Each number is 128 + 24 x the weight over its row's rms, rounded and kept within 0 to 255. Layers, rows and columns count from 0. Numbers have three digits each. The size before them is the row's rms in percent of the matrix's.

# layer 8 MLP gate, 1792x448, rms 0.0385, rows 826-867, columns 336-447
102:082120088163170136165121148097153134171137121116153161133115121086100123110095137107162178082121103087128124153142133108133084108147091131146124112157151101133125126141164148168128152177145133150145095118123107131117142142108131184160121178097104122141141141153164134144116161116156158104108114144131097142127126142127155141125138099113
100:095119098125115168090104166137114149133098118152149161165179142124122135151181090134198113111133146127123119173129153155111150151120122120149143141153150069136127082136100134177127154116146076101133141093108158103136133161200149133096168147100120103147137082137110128124081113167159142176114107098172096152162121115117100097116139109117
103:115106131118147105099104130115177147140143110164102180138109192144116121090140092153132106101163146131148137139170068158111123168130173140169110153106102117107119166125163115186076122174150158153179138114110150197153133098085170105123183071117144126150153102125102150156118150167109111134160119111094128173140146089124110106126129104144
103:074133123156102120153156122149110142159116118174142114112147126108151134102140094080156150117137157137089120132180158126141078138100128165132095116123139115127129147125086166159148161143174119128142127128119149104163143125143154129141128096127116139133138176122095148102151104144176095135162103112143113096128134178120129094114081162104
101:144109109130145099149171110104117127143133116138154159148101133107140103107141101139144155120105087110113077096128127092099120144080130126141141124118084130123147113093187122135093116111139155125180127090162141163073094126146154120099119127124119111155089121139128165117112151133121131111165135178080114090127138145131095132179136101133
106:165139147133129090138166138103160139140149106154121079117106105133127146174111140147128158131141140126097087158108105156105101131118147117150090096122093133146145124140146145184113136090160122113107132117087142123172123111118136120115163138145117148099160138082116075136140149117182141146154138130102135148131148123126126111114111139097
103:156086119117139113101113102069182141127143141165153153145149118124144067157122132150074144118094142140135172141131144148148121128073141159112145107148125093132147134163127125141110113117118094116116138125163182134110148141118141130127112173110122137153120134125141142150100161144158147114134109122147133157147174182106132168138147125181
103:112131111140142150105170158114169113113116086121178146161154071176163092090113136112161084110202146130122101115151112095134120107133085139112106135135133114108128142117134098105142114110121108142122142119126145111111107105130132081132154113148142112117142074111092156158135150146115110164101099172164110117076177106116118154154122166123
098:109123138108130154132125092116155121124112100127165141099167121115118089163121149086134098125130090090109137171160111146157106119173173069138114095085140130111104107157143175128103112147102118141106120163114135130162091153164098101147088128141095132161175143154111090130171109126135093174112130165132109143077136128140153161095142144133
102:153113090113171096124136132143140124138163129105147139151119170163112091171114121100155164170100170124158095121122133164154130185121130147098117148144133131156123117111136130125127100124103147153152104103115179115149129149102103173135090142138102106116126140153101143096128126096123140100127112156176131159138149161152087096159111133143
099:133105146116117175134124147136164154116101119155106125172133175099167129075155141171148109113112156108129127162102142109134110169112103115163118091099131082134146126144085166112095133112117120101104150100138134095148166124143152112096095143089134160107137110166077121068131154109172188082124102117158096117162136137136141122109120176117
100:099130145138122125123137103135184114109115151141125137093159081132142131111115117072116094129094151117145156104100147132121137125096173152150143147167101078091097174115134100166140158122138131134120092088132124153107155098125140107071150144142155147130144120118143098134119094151156177117140115130124139100127172143135124173141132152160
101:114162108124173081166104130125101152127136178163130143075130132094143155140126115107130117093140105114123083100134151123079108125140137070117174129105105094139120101102128146146143090119094150134123090129155100088138147140150159150078129135114113144143184129125114128119102100144187129110135103117136132114087115160117076097125150121103
100:129136127092122116131137146162138160074124117128189158151136157121085140111134158107177103163141127104129160119139129112096127121133118114105129115158124105145149123155156107099144111120153119149129169155091114151083140127115080120185102149144125144122097104094140116134116138126138128126129140137055115151151073178069104120115158155142
095:138145129134129144131127136175100157119164153154186074154110100142115133127108161153154145132090150141146109125139143100118096119148126102123102119112164108144128137131116100069150105124157125107120122080105129111153124100168103144110148119132147153139148152116102135123152113082140120133150142101162132123104131164127114153154126137110
099:164120128119132173198139148169198142109105134144149096114163135121089106106146138109163135165105105114128161134089088101124147129114164105116145139171140079160115116137105160133102118108063179134144141124124086119116141123106104073121180103130141138135124122137144085108115113132099152111133093142109099098126141134100129142137133110127
099:097153108149133139112168120137133156128128153122096108145122087107083106136143112114174146129090123153114131107179111152150136133133133147129142119111146121145148164157149145116145064101103085089122142111157171127184151129175142115169109130122127094101133130093121115145137153168101101110151152157102171102116143100134099136127099135118
104:080149080118138115125145153142122126146159104153118134163167106081153132169105159151143164111159118142136155087130121121161100127134104101148134134129138148137144100131123124177112133135104146144142113118143125156157123086180151128113107087134114114118136080138131119101076093150091128085090159161144150109114127189142130152110114141100
100:116110113162138166110153103132151102145155130137122136106156106072123133160121129097127108123122103110126141076130149152130065128138101128116136112130153148088125161154107113170135125137151117118113119114152099143113155156121143129101142085085148100071130121092151173114127147110083138177130073102133158125118082129109130179149153138110
097:113141118151148129062105132133122124158120150108144163114137091154122116147122136104129169158160117113088106148103138068127108135113156161088167130148116099092140158144161104129132104098128119141126160145119146125095137159084114131185164114131168168161112149100110098142139141101095138112091135129136145108128140103104165144100136131152
100:098097098115121135103128098152098133141157122133131110118135102128110100135113099129084141150138149175115119145130104131123088143086141096135125143160141126106093123121134121171120074137131118149156169138124100134101121121130086136153122113105147122133162164145137152126111160182126114113158092135112114114128166151144110134099117197116
099:088164087142165149111156139097138113137129140171120151112137128139125087133148120126162158170166131049161110110126140113128097111119109100184149076150114081100097182133105175132175122118166150092106140131152155158138137066106098127133110104117118162139141154144087118116139123121168121149134150135100143156110125134094122160085145140116
105:119168121099087126118143098181163113128141087143162109140128137130176071171162131147122157112157112098131124158147098136150106130108099150102121102109121088128142123189179166124149086159138109150116130134137186110147116127141093120164108100154118119148147134123099098132133165149126130109140128107151105108141118116157149120146137140119
101:113099090162173089152050131103110101115132112163100085117098089122102120149132132132169137169118114198148128136113137156183099100138114117109135132148148143122148128092122147143147097096112150176082098171103150143115096139151164081119121112115179090121071154119133112149133160078129127126097150142127131128117082143125097122126125139135
099:128129110111107108125183152149131128126109171121127113159133114102125142125118164099153128165098063127130131114171143121115114129143137160121110127096157144172139120145137131091126147133129121187175101150136105118125133169097114095158139138159150123127200115109173096121132088170151177141110164134115129138106149128099122128128132121153
099:094135102109123113159124134137124096089144141149112106141150126104082105117133123160149174089102128136147116146166157171113136139149143129134154130090135154139128148127098072114138102143142075086099122134145107148125158144181082107125140189130156126164099118166088152120118167095156119110119087105147142088131114150112133123153137085093
097:103147089156113123148099109147126091153129120149133134131120131108154142160118086159155136127137165143103151144085148101169105142150161104130121167118117157154110104142128082133082151148163163127131151162116101098164122115097132154130159103151142132106160114128086124121115131130090134104138122144128150091132142157138148147164155151109
097:107180140154086153122138116118140143131095127172201135128155142130149122108180149116155125132117114170131116141075131131166108118140093088141138130121107143144103105081158140099143069104057075157108132100112127067112127137150162172112105162136117154151155157105131150101082101122104143119121099130143098124126130144147155130110127145156
102:110097077147095084126153154153121075081134166164132094086120129146112109165137132122138113147130139101143072134139107131142171140111100158089118158172157133121134148118175138160159112119176113165157106169112154127143108099150131127144122155118110082123111103130136151158112123133098137157138157148130134124068155109118119157094138094152
104:148129159110126126095141160132132110123141118128122114103163131084112075077130135159126135091139119110166140121136080150104131123113140114103118146082089129132120113175129160160095091103129088093173130161091120160159153116170088085146157150092140125080128088123084082107125132126119103152112113173130135179149154130139146135138139140123
100:134125135137126126159121160121117105142111125079079112110102131135128112097168125101100147103125135144146142117113116123104162136131162098166129104151167097142107130142115085148101144162144144180156112101144125102135176103119099122088119176114118132091139118144143156124170127117096096101136085191110117127175144149158133089151146124116
093:103110146180118129139152156153140104135111155125114117151146098130124102090172121131124138155134146102162150141103138097175125124150111123076099070124131124126130152125148075132128151097129101113141115172145164152128090113182137148074140136139141120123091140129175120112155129116111107106172152129126106083089169127129124184114164158114
102:148100157116149138152121152112133143082152139110112084118157107135105112148138127133114112099106101143155124153104175109151100117128151142179145144114107082154147136105126092172132120127112071138084118126089144126150170068101130152119123140145146120121128140106150162160135161103105136171111112137118115145095147154090124127105129130122
102:139131102104124105143119100145094114136105102125106164160122105150116168143148151126114127157135117182114128126149137097100133142154181130100154123076083146136143140095134127123157151133130147107131107127141148135135095107164165151109138133112104142146151135118115147163134124075126134135135130123166112147074095146092151153142108172157
099:152124114146149123092129084117120164139095143155092086119113080158120143167161140090147118119117077121112146138096137105109169106113110118142159150132137103095124132137132112114088097177129121132119128093141096120120142147116103091128119157122159150147126139155141191124150134122149130114081144155167130115154134146156123138100152116139
104:115125088130153097156139135145130158097096122142125145159138124144116139102111156152118173107117080164093133123140152163131119117088144120167127131197119087152157157149153090154107077141138163102143171117107111156166103126157128140095123106149174127139150161106095146117150132123125109115119164134131125131127116132128145151148101149100
097:151153137158136095126125134177168076140129101142123100121183099115154099133148131091140154151164078099141127124163130121143112082102111138109085129159129111120149099165135091090146147146075125126153097085173136125154156133127110118136124138111110073133120107140117125147098125151103119122124131135144102154181167165112163117124100135138
099:117112130126110118160129137165143110120162107133122166097153127118075149092121077117139104127132116129123144121172158144132171160126179136121067126141124098129140166143130162159132108119131108159150161115081116141117131101096092136107092206155145134120131078155121148138142112142162112126122145098093141130145138157142109124120111152082
101:119143110144105150174092096115139114127134145094135124113100102115116143147115121114141132154131081162101118128132113134143113163149135113103081094108139144138125105103162165097138153115123131164139131131154109147129092127123125127163154145140127169162123128120109162181175161114089121172095102151145144125126114112136099124095126117141
102:121123121108120120100136086170084127102155131106104154155115131105102138148182112149126103164121074126152120138105129128172068129145153141186112061102080135122152109126121111148152143137124141144135088145096147142154128117181138162130129081137139094142108116098145086156127132100171164141126095133089132118164133130059105137108092156140
101:119130116138117102105138151140124109179117084159149141102154171130167127159138122116113165105155137121111122101110071139093124176167108149081112111102111156130088119151139113148103097162100143158106120154085080142129155152150100107146124131138145138094123161130132118117178078168132123095102140078139137110090111180107111125103149100120
103:164155148144144180122143146130134119116107130095133100100103122178131103135162153144085152111124135114143106147090142148141123104134133103096138100125132114141147136114135090107147137129109116108107099106094116146131095129111098107109130105114151122102108115136157117171108119136171122133152114170091133135141129174142086129112146121113
# layer 8 MLP up, 1792x448, rms 0.0391, rows 826-867, columns 336-447
098:126122116125153122126156113157122099137153114133166128165112107104128105147094153129127124120138080077191149164134174138149118140165135117120099155128142139148067107126078098156165117107095111127124146146101153130126152127109101107132149152103133147118190162129108119092108146111096156139120132134101161095167118124065147134098113132125
102:132134140148104121104149090107138111116139099124143160143151116069154132142137134137146140096156103107178116106082122123092129083115113114194135129127160135148149094130122104093130122145084146083110078156150136105179150097138149115098139137144155134118098144161129153165109109121149099146126121140136094137123139143142102159113127114160
100:148115102101138154119137144128129107128085168173075181131110128122093135111114103141090128145094080157088158164099128110121137121132142165129133118097152161122158120124167130112165130115109099122142056138147178159135126105141119131091133131149123122150147094125116121185147124146115145124127106099160125121169103111139161166127081133165
102:163154143092101106146110071140152120114110100126134150167097132119122129139121146127137111093165122086146091136157144202094163170153091124130093110172118165140107151148151148117131149192133155135133123119119108131121100132118124112149147130158126101109176153162118129086119089138103160120141114108126147110135134117132179143147124134104
101:169132121111131159121139135121128181129112101097128090114165126154138151147091101080127075092157091163146153081125160136138114120186115127099144123138125138155107128095138137131163135146098072095118109112109119109154091110112144106129172130117085124168115169130152120142105085152139091087146086136137100147104157138136164117104118114116
103:151103149103129104112146119127150142134168168137155154115118137156121133110103146150146118112124120110149108139164156127169091144142149123159124151130152138108152109121167139139153152099140098087133151151097131115133134111171165179100131156120176122181104123155123074060138117105141114175124153133127129153115142124118119157120111114107
097:132119117131089085119095114133136133166156084096123148148086124122122134131145123138120084139143111104154087103081161155132147159151113138118105137113107159151086097133144106126119132130154119100122157107119117159185125137130127125134136095130151156127146139126141106115124152162122117170154158152128136142093098130155133108106102068146
097:135153120125131122127123115120113163142157083119121156151117117159094164099148191147163117119142131117140132115120152151107114168106167152102153114163082131108100129130134128134097118137100172164121120095150127122136153118165111112167122107130116108108120171121166135143106109121095123125118168157128163158137136167099159167119128126109
095:147157139164139155151107117139173169129157160146123112105113123142161122100081139151109102142140117138167151090109099162121133124123137143182108099128140119172135157128080099145135132150133117137115171096105129108144136094155116131141109125160110099092157089137138153130137153124092108121124148125107093116125086132118120128119132144085
099:123131124172128143151126173145134118144112105128125164095173144142130135136119137132089088165109122115095150088117126105127130119091115166163172135115103145152124105124142182142144119145127133154128149154143111115133136069139104131117122099107146171084092160142169171157111140148146115121150109099101117142128101172144121145144152106123
099:176118131115141127139099116145128146132129166086136168119141082146094137127110105127144141096125109120106092117149143120105158141159149141114124135109135121105136119122147109136118109110121111130122096148140158146102123120134176178109112146153169099146124157112142104147148177100111101158123113140099170150141158130135085129141128143066
097:103145152132160107119142102114128126135147139089121170102154092128152141138108102105140115147165111101071130139138109094127105131139126137121103090104144087164118104155138119136135119130134107153146118112185118126141122110116102125118098125062136084112147137170146114081117111114115146113140137148119110094114105114152161095112103164130
100:126151138167124135154097109136113110096096164121168158138107109119136117123104095125134115096093144179077088136113100098126143151107143130116088140119135118120094102169103099124112130167119178170150106126082103111109102148114154126138077152140157145136107140143139086109128110142108099142146153142098134119077127061152149120134114120135
097:163108133141113170115116122115145140111123126157088143141093143153127131129138145155154144136098153146163093129141119100080128116073109099136121160106146144112120171133156103129154129156124106096140117108111152151152128081115141118110150079146119147113125138113143093121109112154122123175146136124095093127108130138120155142115167125099
094:133190115115152139147128119160142144175131142117115113099116104134091158086131118146083122139128115107123136092074093095127167097126144118115123090155104198172136122148142110109172139107108114102123164095165146139112138132152134166099168133077092101098107118128103098162150137146116110125120129134203138122128144088129139157159138144094
098:161146117106110128129156137101125194162078131123142107149163142093079141121119130097157141149150134159136143106060128082134138148109127113130138151161121114120122112144138128112106131123114180163141119136106141114134156082117129062129142138127133117111150149100124133093114122121165116105122151110125117137169122165146145142143112080122
095:127103139097137093120160095142120153149174122168123075099151138139129164140109133138100110121105110107118111119133161103120089145116174171166121132159126109138118131183109140103143141122112143138088078152096137109141142066133103133152123147118055147095122142176094066134090146172111086102087125138095150134091113152116186136121122143137
107:130122106128065160117121160097151130120143116137147141187141138108165137100119122088095154097152148161122168156141132123144125126115163108117112132136127139156080134153178141136162123127130135124133151112126121109139120160143092134120099109151126118104107112120132124150148147098121093153093138141094145119153136110103080159122080148137
095:178141104156106155116154148131117117116113125121160124148158106131150109079170124155129094132137096100143096093151158158123122133164105155157168131126129121138150142107114114104143076090137123131154129129095131094089093143127092075091139125128161141124159167127088152163099126126091094123154130140147109143145170145095165126137149117135
096:129115102111136107118123131168094102094148135128122131140145147072151093082125151136169118111138169079080100164142083088102116152144133117122144108146130147123124123171135107158131125140168158116133108132166113113126128172110100179113118134126120129110166111125139128117147167116136134140090172158131138106116126113101111167109168093146
106:154114151097129103129088135129130130074135129157122109123152126122140128162122138162133120106140143134139181113116124117137127115106097111136179123076130127071138130097127126126113116134157099125139140146112146100151130123174128141151130136116157126134092141115102134102153137124117086166128140108119136081115107117154124096109105158153
100:135118136136107091104106123166154098113152105112126103120158089102155149123104159114091153119129104163153099130126074152073147143139171086117090141138125169121108131164094134149091118103088075131106165130129098141128126139128143145152131179105181112190099091120130158092148120106137112096118131137112125135104140167142083112114102122130
101:111162119095104167098101157165096148096163111142094146137161142148123140146104085145128116168136111119171100149120091152104159117100115178164171146120124113152096100096102113155125162091111159133166157152106113138160155143151090136096068133159101125097138158117164130139134148072096112158128115091127130162087134110106143115157114169167
100:102105124139117140083144082145132136122121140057183095149105085091133131120147073135139113118157141159161096137164111188111153111132127119109153111122103132135123137098140170147164088168143126096153110118127140113153118145133123097119114146091121117116093110127163126147103103137140147141112110134142108122167139145176149159127104101132
100:159118144105112160140113143124150163167124125126080155079130118117115138132118145129154073154147139154067075105131176112090123117097114097155135118137105106146134161142174127111127143126121174126128163186148079117140109157128091138138112095138143131134187095179165120112171145129106152130134142158146161166156067120128157151126139131145
100:151068199111132107122107136134116109101132160122148163126127067153119125106109194131120090176132137119123148102162166147119132073097134102137124106143159090122141097133141110119106112133085109166139147088110149085124137155129120122127158101187127155144146124139104112127113113139084152110130151134139134139127170111170122145125123197150
097:104076163107145094098135117107156156110146091085144142162132126090116108133112101155172114127128136103120083151165115110129146124080127131105150088129083147155153094087102145150121107108107133136147132103160142140139138108136142182084073122134145155156113153099149130123136127092095136114116114138096125102161105166109116106140117148163
094:141165101136151118073118094122114163166097115143175110119135100149141132119154167128137110094114095126133131131088128076123118142092106115143123135130129146124111098140106122158103104110163132109156096134110117148130103098124176175138139176112110139116090127135165110111087076115100127123090125128128084112142105116089158122106146103078
106:124147091087105128132118146105142096116105097123133099106165173125090142108092154130164124118157123123109153135166148165143130145146114098141128151151137136101107095097148151138126121153144143124124151138125162128131140135128117160173094158114146128091139144106103174148157097139142094145127080157124113150109124094138123120092151129087
102:108111104142122137140106116113140141145149128114100098147138119109141139117166058132135108138129138133148136129114126127124135100142090101160127099134133127152163139145126102158112095171098135137143143120125202087101156104098145132163163137107093107143160112155096109122144147134141179128133129096127149115174120138120086112128173125137
100:158137118124127127085127151110093154131107110104140136099178084120179162158104107107135117103145146103088134137129139131121151102116123143138102147145095177146133163140106129148132099118156151134127134138131126124106109165097149151094144092099179137142139104146113138099111146152136126146097121138112101105132155122133129145104118096132
096:140082080148120122182148109101178090165132111108109177105118100139133097157174096122178159149149154078151164118150147120136096118173127100116127088149125179118135118077103093152128144131108172120145164146108149128133153131153125128117130120142147147180150142110132136136162143160146150111134097125134132117130141173115160159157143119134
099:131110086083106143165099107114104115132137120156116123159147134108101128105133155140149160123131169179115139096089166050145149109155160143129105115140147108123146162121112133183166145099058155095148117120099137115158104107112115124130128164144145090095132095123141119169103116121122138144107170174117125114122158114105106121174116142129
098:114112106127181154111124119146160145145108140148141134161099139099138120151148173086103111087130101131117136126076105150180146141149142149092136118129159143143127163100120113135094108130138107120145078166159117139122135130087110131141159152077114132153147137112131120132139123150106142113111178147104120137153126152137126129133137111147
096:117110137136082103138149115084156133119160093135139115167107117080125166102147101102147164127117151126113109126137140091129120137144130101135112132143127112122125110099123135131103146117178145183101137136108105145156136113127112078102152101132086108134098106104133122089120106092183124160108133093157151127128119124131132108126124094107
102:111116079130122140115118103152120084125136140100116113147142126118114146130145107142093159125126087120131151136134135138141099131132164101088149137125135160126126124129081140121148116148140102131102114169141126103102134103116150084108168125146153123156108097154140118113123146087128089100115171128145146154115073148069082103150073143119
103:128100119137140121156118142096116164139154129132141158141128122127135133112094074167151099124153115082124107144125158153112183134156161140115162136114098085093109174103120107127149144117166125069113179173092118132139148116129159091108100148127148157136131071105124120153145147125178150088169136158124144144079131159117092142128166131135
097:124080139158132118151107113145121103150185126118124119142156135063132118120113106137123099112182152151138148102156175128133158147135108143155132115126128119154113176114175156150150108125129136127140114176159158131140118131136129135115107135137106125168143121111133138112123142150106087125165103101069152139129126156110133097137104079137
098:123126114098136082146128134123149173093115129101133097148170164142140145148119118164110131149133107139120138138140127113156178147135103123166101182139188102121157151159162149158116158158138129135116138188126120163094136150111059119158109148107112144156094062113138145166163162084100151132181107070120149110138112114144113154114141099148
102:133143105114122135158147095143125155131200109107095159125127125160140134145164117136172135128162111094103132096106109107138110179122163144181084100123108114089098128095166093181142134133138149138085108105123086173167108090138152112124158092139113132165114146131122103117077110141114103125142161124114155147113081089131147124128143102116
098:119117156098109144112151126090153105140063125161151111106130147174155148146115138147084077094130122060131109092120136143111111107108099150131154108134164167095117111143139096133155164141108132091139126137122132139145110107140205147164103091117128141145116097143139124135135139119091123167149170146122118128136125119164121143154116085148
099:112088162123112130093143123135168117076120157170112143152112148121139099120108110131156111128155121147150151122127119137103152093121163154113109140139146110095107146140117145129152126114086109140135118153124133152124135122137132141142168121153154156139130168155126104123143117150107126133142172140153143100092154138149101131171171205114
# layer 8 MLP down (transposed), 1792x448, rms 0.0292, rows 826-866, columns 336-447
100:117111131150151130172118154122132150154129125136123082135108143109110091148110149085127151127122181128076137125130123091129153140113113108158092098142131108128106164146127144143146124139104127150122118114134128115135128182114149141128158179112112107071142137134128148157141167136130152142103147135153113080121105140138108106134127143093
102:156125133142149085143116160164144103127120140126112131112119113130136109159150109095172140103164155149113181147119159094119138147085156118114145107100113174071128126150137149149157101129123175133095141124115148084103158109122126110116118068133158156094129136134136113092146170094132123129115134132128163140159086162151147132146178105154
098:108194068105099186095152153142127134192136146128154127160129115091138127142194123207110140079162092120167107122149069165203134154132168093114092099120125185104096096142108160138087105114142147099118112121122143158101129154145091152131119111145096147106150112100158069114162117135101154140144124123114100110128124145130147108135091072173
102:097129147116151153073153098142137118121095160131112114157146076084109104109094124111123100104111116140099101162175111122152082128130149111142148105170095123155086105124130101167094116091145140152138145127128121116127118121144144166117110102151127134163132110137156109114116122103099121147128091104134125129145160115079137126134126163104
103:143133108147126108179101137125128115107124133177165081107066125152089153100130151100157116109155131129114103103140117144147116150136144153087142138133129136134154151160150127140126101138146131141156135133127118157127106140131094100122120100133112092138160126121148133108157130138119168136097126179147130163147117137085153089118140160099
101:093108120145125099127130162138143152164173164101069138102154171097149128098129149072115098071132142071054111107127131127098144115126105120112128116165146124132119133152124135129131139112119118166104104099148126136126108151122132144169134135133111169150100180125117103143133142111145138114108124110113128120114102161109091155112142078145
099:094143097100136097110102128096103132114115130149135133140115144124147144099136106148166115140144152150090085092134098118124108083104154087119137110156155122114118116114117080124110172136169099178140146110077083100154081203124137134168094119128101120128102153081177119130156094136126107093168132118108125148124118154094110127142118138091
100:101169122095123128111146147100095165124128143148104120144137121061122141153121102119098088129144127115118127179135126186119128104094109099149118099099129122131151125165132144100149140099120155124125107160160156153108083143117140142105141177111113136133063155124101132146161121153098126163152117082128131100139122100123096124124098106078
095:111113138104117134163135101115124107165122130128129112146132102136143109142134118132141146130145114088135153156131134096136114137111105154143115145115174133117123107123134133148162153155148122127126153133111137131114098113100182136099141133111097158122114095119131106118125146096106129167138086134096119129087131105130161093115180142100
104:142158140099173086088145132122120145160116125132187091163141070117165117152126147125162170072143107120164129159125140147089084106119129144134138144111136115119159148156116108077102108130113171128146126160106066134156093129117127134159160152182128130115106137117109157119154101133122133158098111138141088113117130135138123112177081104125
098:135100107124089142111158176140108138087166122157113150140131094064156110106131161173132102142134099146116131102110098112146123210114169157137134141122143110163113112093138092153144108118106141075134145114182112074137090154103068155100116158150130103097132076121122152163090100145088134145153139133108151186166084156113151113147126127110
100:074136108126107123119101118104108128109112120133125149142178118124165103137119097141177158094161136168083107149108095146130145153126124106151171162127131132129114160118125171140156085139128083139154124160114115141097166133148113195142173085144134141126131127103155124162152120110141104116113172123174119090117147172145149096133110092164
101:135142101158071140114159147076146109158097122145110124136132118115108122161119140103136096100146093107125123132129133083150144108139087147095111150122099150122105146124130186084091170119092142117124151151152138183140156137108159135122097113142115141129121089115142143135119160090132128153129113166154149144111123119109184125116167135128
099:107101097145116152121140125096052134111105134164150157127135126130140159114119115096164148134090126160121149154191132130151127147179116126130146131112147150136094113145081123162094127151116138128155107131112168086138142101138118169128104160137097135153140121121102117112116122136136112141131141159116144122129151120116104110097137132107
095:126109147148124131128128152162093128117135134108144112138118117122100134103150092122120113119127046138127119142115137151118099129129107104178151145139118140131161108144146136088115145095109139194088133102156115151102099150099173077097127117129115092116115128148146093125123108104134126135138117084097109124126137134110130127145145137109
097:130133126157083106123163135136156121145144133128143122090137108139130119152127091121094136142158171111096152122155140162138113118160120093117127184131129149152126136086092138170138130143119084119127107109175134092125159082150150142129111134141103149124140130107144089132139141116121166104098130119191124115119149136139117105101129143169
098:167097116162159146134122126169110114132095134157097153117184115094114125162124139153131141125136099108162130112121106061104132093153149124122113129124124108139102135105123104113134084132155140151113170132133113109142130165120111127099152128139133153100117071087130137137126121131138143116135120132103119158152120094156165123127100109159
104:098099145119083148134111115146118134118117135097143125112140138102145128149105128143113156123151099140136104121131158098092080122130149082168089112155114152130146144113124118152126118090157122118127107122158126132086134109107102186160141110079131108131099131138122107163126118081116116116157135113112139088152152161141104170145108119119
094:136151134124147131142141157088138124114135130139096110144087114096069160090101130087105150127162177098113173130125106165112161136145154132159165112140143155146136125138152098147116089146092158174148111143165147131143137098118140181145124143132139139118134109147124152103151112143157138104153107068147098166120142093102111126105168143197
097:110158146144133106099152135127158118110114160160125062140114129171127124127133140133094091133133118146143136107141127141120113145083132125081129107126122071102122102116130131136138119124135125129088116170118124116120145141104133123147138116162136111158079121095118150136130134126117122114192128114152119119118096133118106085129079097135
107:119081127134108124142151096127162161129136115146142117145147115133154180111100102139071135108106120121083123110122137117087105131127143153147115145133143141155086129180109146155163129125096137124157123162114130109110125113153150141115111102137150171128141140167045139116151179064140170156103121164132170110129123139142156121129178137100
096:142139131163138084167171140162174130129147144114121140114118092141106131146073152146135142137159130111131110119130133123104141143115113149152098065159153134182122113127136146088135116115119093068149140084151084132149150114094142112120132123118093120131115124159189113127148178132115084147152127146116091132123167135132152140141150123193
104:097123114136131163122127139136103124106117112108147109105139133100161130116122128144148113103163115125113150124112173107111130145129160137131158104123092100171131147139148062147122099134079119094132070114110121152136107136153145106081132127150128155144108110128135141141141110127131115154085139157108117122164115119113185129125151131139
103:135081156158137120121088107142133149166140141123163161084111158133139104085138149119183179099152116113117102115124136144113107127141165140128176128119149105104139121139139108147154084135138129182150117132116134128155195158093155135130130106127150101167119101107126150093121160121089119138107138138140137112159132131149121156097107132120
102:097130115144138113116134116127140161108117189082136091158096131130222140157128115160169132107124107144146089131154092124117175103134158133140108138139134139104084115124125144123140119139134158130137123114109154139127084090155182144142119117110112169150162139101117150127121078119125152101140132129132158048111136112145126136133138117110
101:148122142153160106150105166127103116141158136063114105154109130102131100122126117139141141100101165142124142131157091134107091139121149105137171149131076162128099089104129144078095098101162152127167144092155099180111163130110153139135112165121124090164160080134144151176103137133123125148122113121119116121100142111121137104106151106139
096:108194131106143140129101101137137152138133145181110105149134128147082093130145160095103100160128121117164125104115117125134134121164095142167080116164109093107106127189075145106172119138111097089104147148132152096137105137110135118127177144123107124137148140128125150105134110141141101177127134071127137159113108118123141151113121113120
096:113128137138153124165159119129141093160159115099142155107130182118141145145134147136102119108137161144128116094115131115137164119160141122111094118065101193103087140120147126121129125118137163117130137176158128117134112147127157143116099123129122147134138121159143118123109159114103144081109124100130113141143139114099100113109098134202
099:154121141150120128103119146096128132115142138108114093130093159110102139118119183119120111120148148146130133100147099132104154117120146156147126106097144092170148116140113159117166132117166175137137135149102105116144111122161138132132122162116117128117134174102138105105125127159159100136123093169122101108093097159093095101160155108158
103:076183116119101130117092161172143077135179136133084133147125163085126080142103115100135110119132155160136125094101115125113130098164132134085104124149139131170144073120079145149118134126092115061163119129168181143148061127150120097134113124097089121134130106082094125175120177143121087149077154134145122146119120109099143111136128141101
104:161143116122091129117136109127143146124141099135106158110093099146096125122132146135126151132139118111089137135105154094149106118119086168123144165109128134112145084151101133127134127129143142093098115138113157104091112132148101132099177162134103081101119110157103135110091124101127165148126140145109157168128133093125136173139126117117
096:117114123121105129111136123075156144158145139149103112095106106140122131127116111138150157141107139112102106139093143128106159182108138081090126125073139095138103105104105130115125121132112105090117111143132131129130123106101152119088139141099138154101139117195092114118138160171081132109082179152156115132119087152145107100135153144136
101:144090118154134180107154141091125137098171137126093169096167135089075087127097141142112149135121109121127126120165112161090147131107158148161116078119119130095130143134132131148115111105122080153107093119104155115101122088154117115168122140090109119128125146113127132101145102138150125131160126157142118189146101123119102077117103152074
099:126125138171100121107147116130108148157132112129124123125149107123177168132167113171143160160155165118104110091116151173128082108136124120150118126112120115139096114082123146125159133134110130124132150127112149111107105108150099114082100094186126158128134162120121089109141118124117131168132112110135137133125157143104131168072117109169
094:122131109110147110095105156147102114158128147086135143155136112124153108110133137093147127123114142098141128160189147102069102084129152126118124111152119125118105122154150126128097144107116068130083129150134139129100146138146130148169124118118093142129109114115184089134142132131119112115112148092141088159085117099153134088170106166070
102:130122102075123140121145117114123119115095145135149095154148184151116126136171198134093122150075111125135098132095120145169164109118145137065147132147121133191139136133139090104114140134110092156103124148128142097114137087108107125134120154125097174125158175155116131144119127101114118144098150143127100159132108141139107109095123126142
100:094148072109150133138131106134135116100159181164148107117163136143149146159118120112131147118126138127152148126130114149148143137114116152136096111104154111152113126131152108125145133161155129075111095113124101079104154143169151131129129120091143143143138120116103122102170119161158140130123111150146127118132137121155090116163140124158
097:096125132110137162084107108109116131124141143146147120134152101106105120119138098120134150139133131079106150130054097127164145133109106149117132082104080146133097167155082137123128151156123165151142149141130125158122117120093164118107155140093137123122109124127107170115080097153101168107115119083172151066103140183136131130087118129127
095:163133090129121134100121086131151159109121161128158100100119091130129104153148098121166125107139102141123073138134138116102139118102114106124102123083136112126163131127136075141155142113133169159165118098115128129132081128120172100131127084141161121122123163143178127107078163102095104125156113169128114159155108175118106145122070151071
099:085099143154131122147118135155144110106135120133145145118123108143124181138106128099161140120105136134085111138089154144125150120145107078108098122091137135142104157101086106147126118186169144127086102138146152149108123119085131096104120121162119144146124104110120163156148152069101106084094123138129145143091114117115137142148089118141
098:133153136158165105143114127141116110126119131096134141120155108124118154126157142139183081138080124164101152168163144105130130134150102140131127149135112165122147126130110094128114131105148109144107130151105157156101157128161124100163092094152102092148134161177105126157113138151193111147117120128163137144125142145136130145120121116128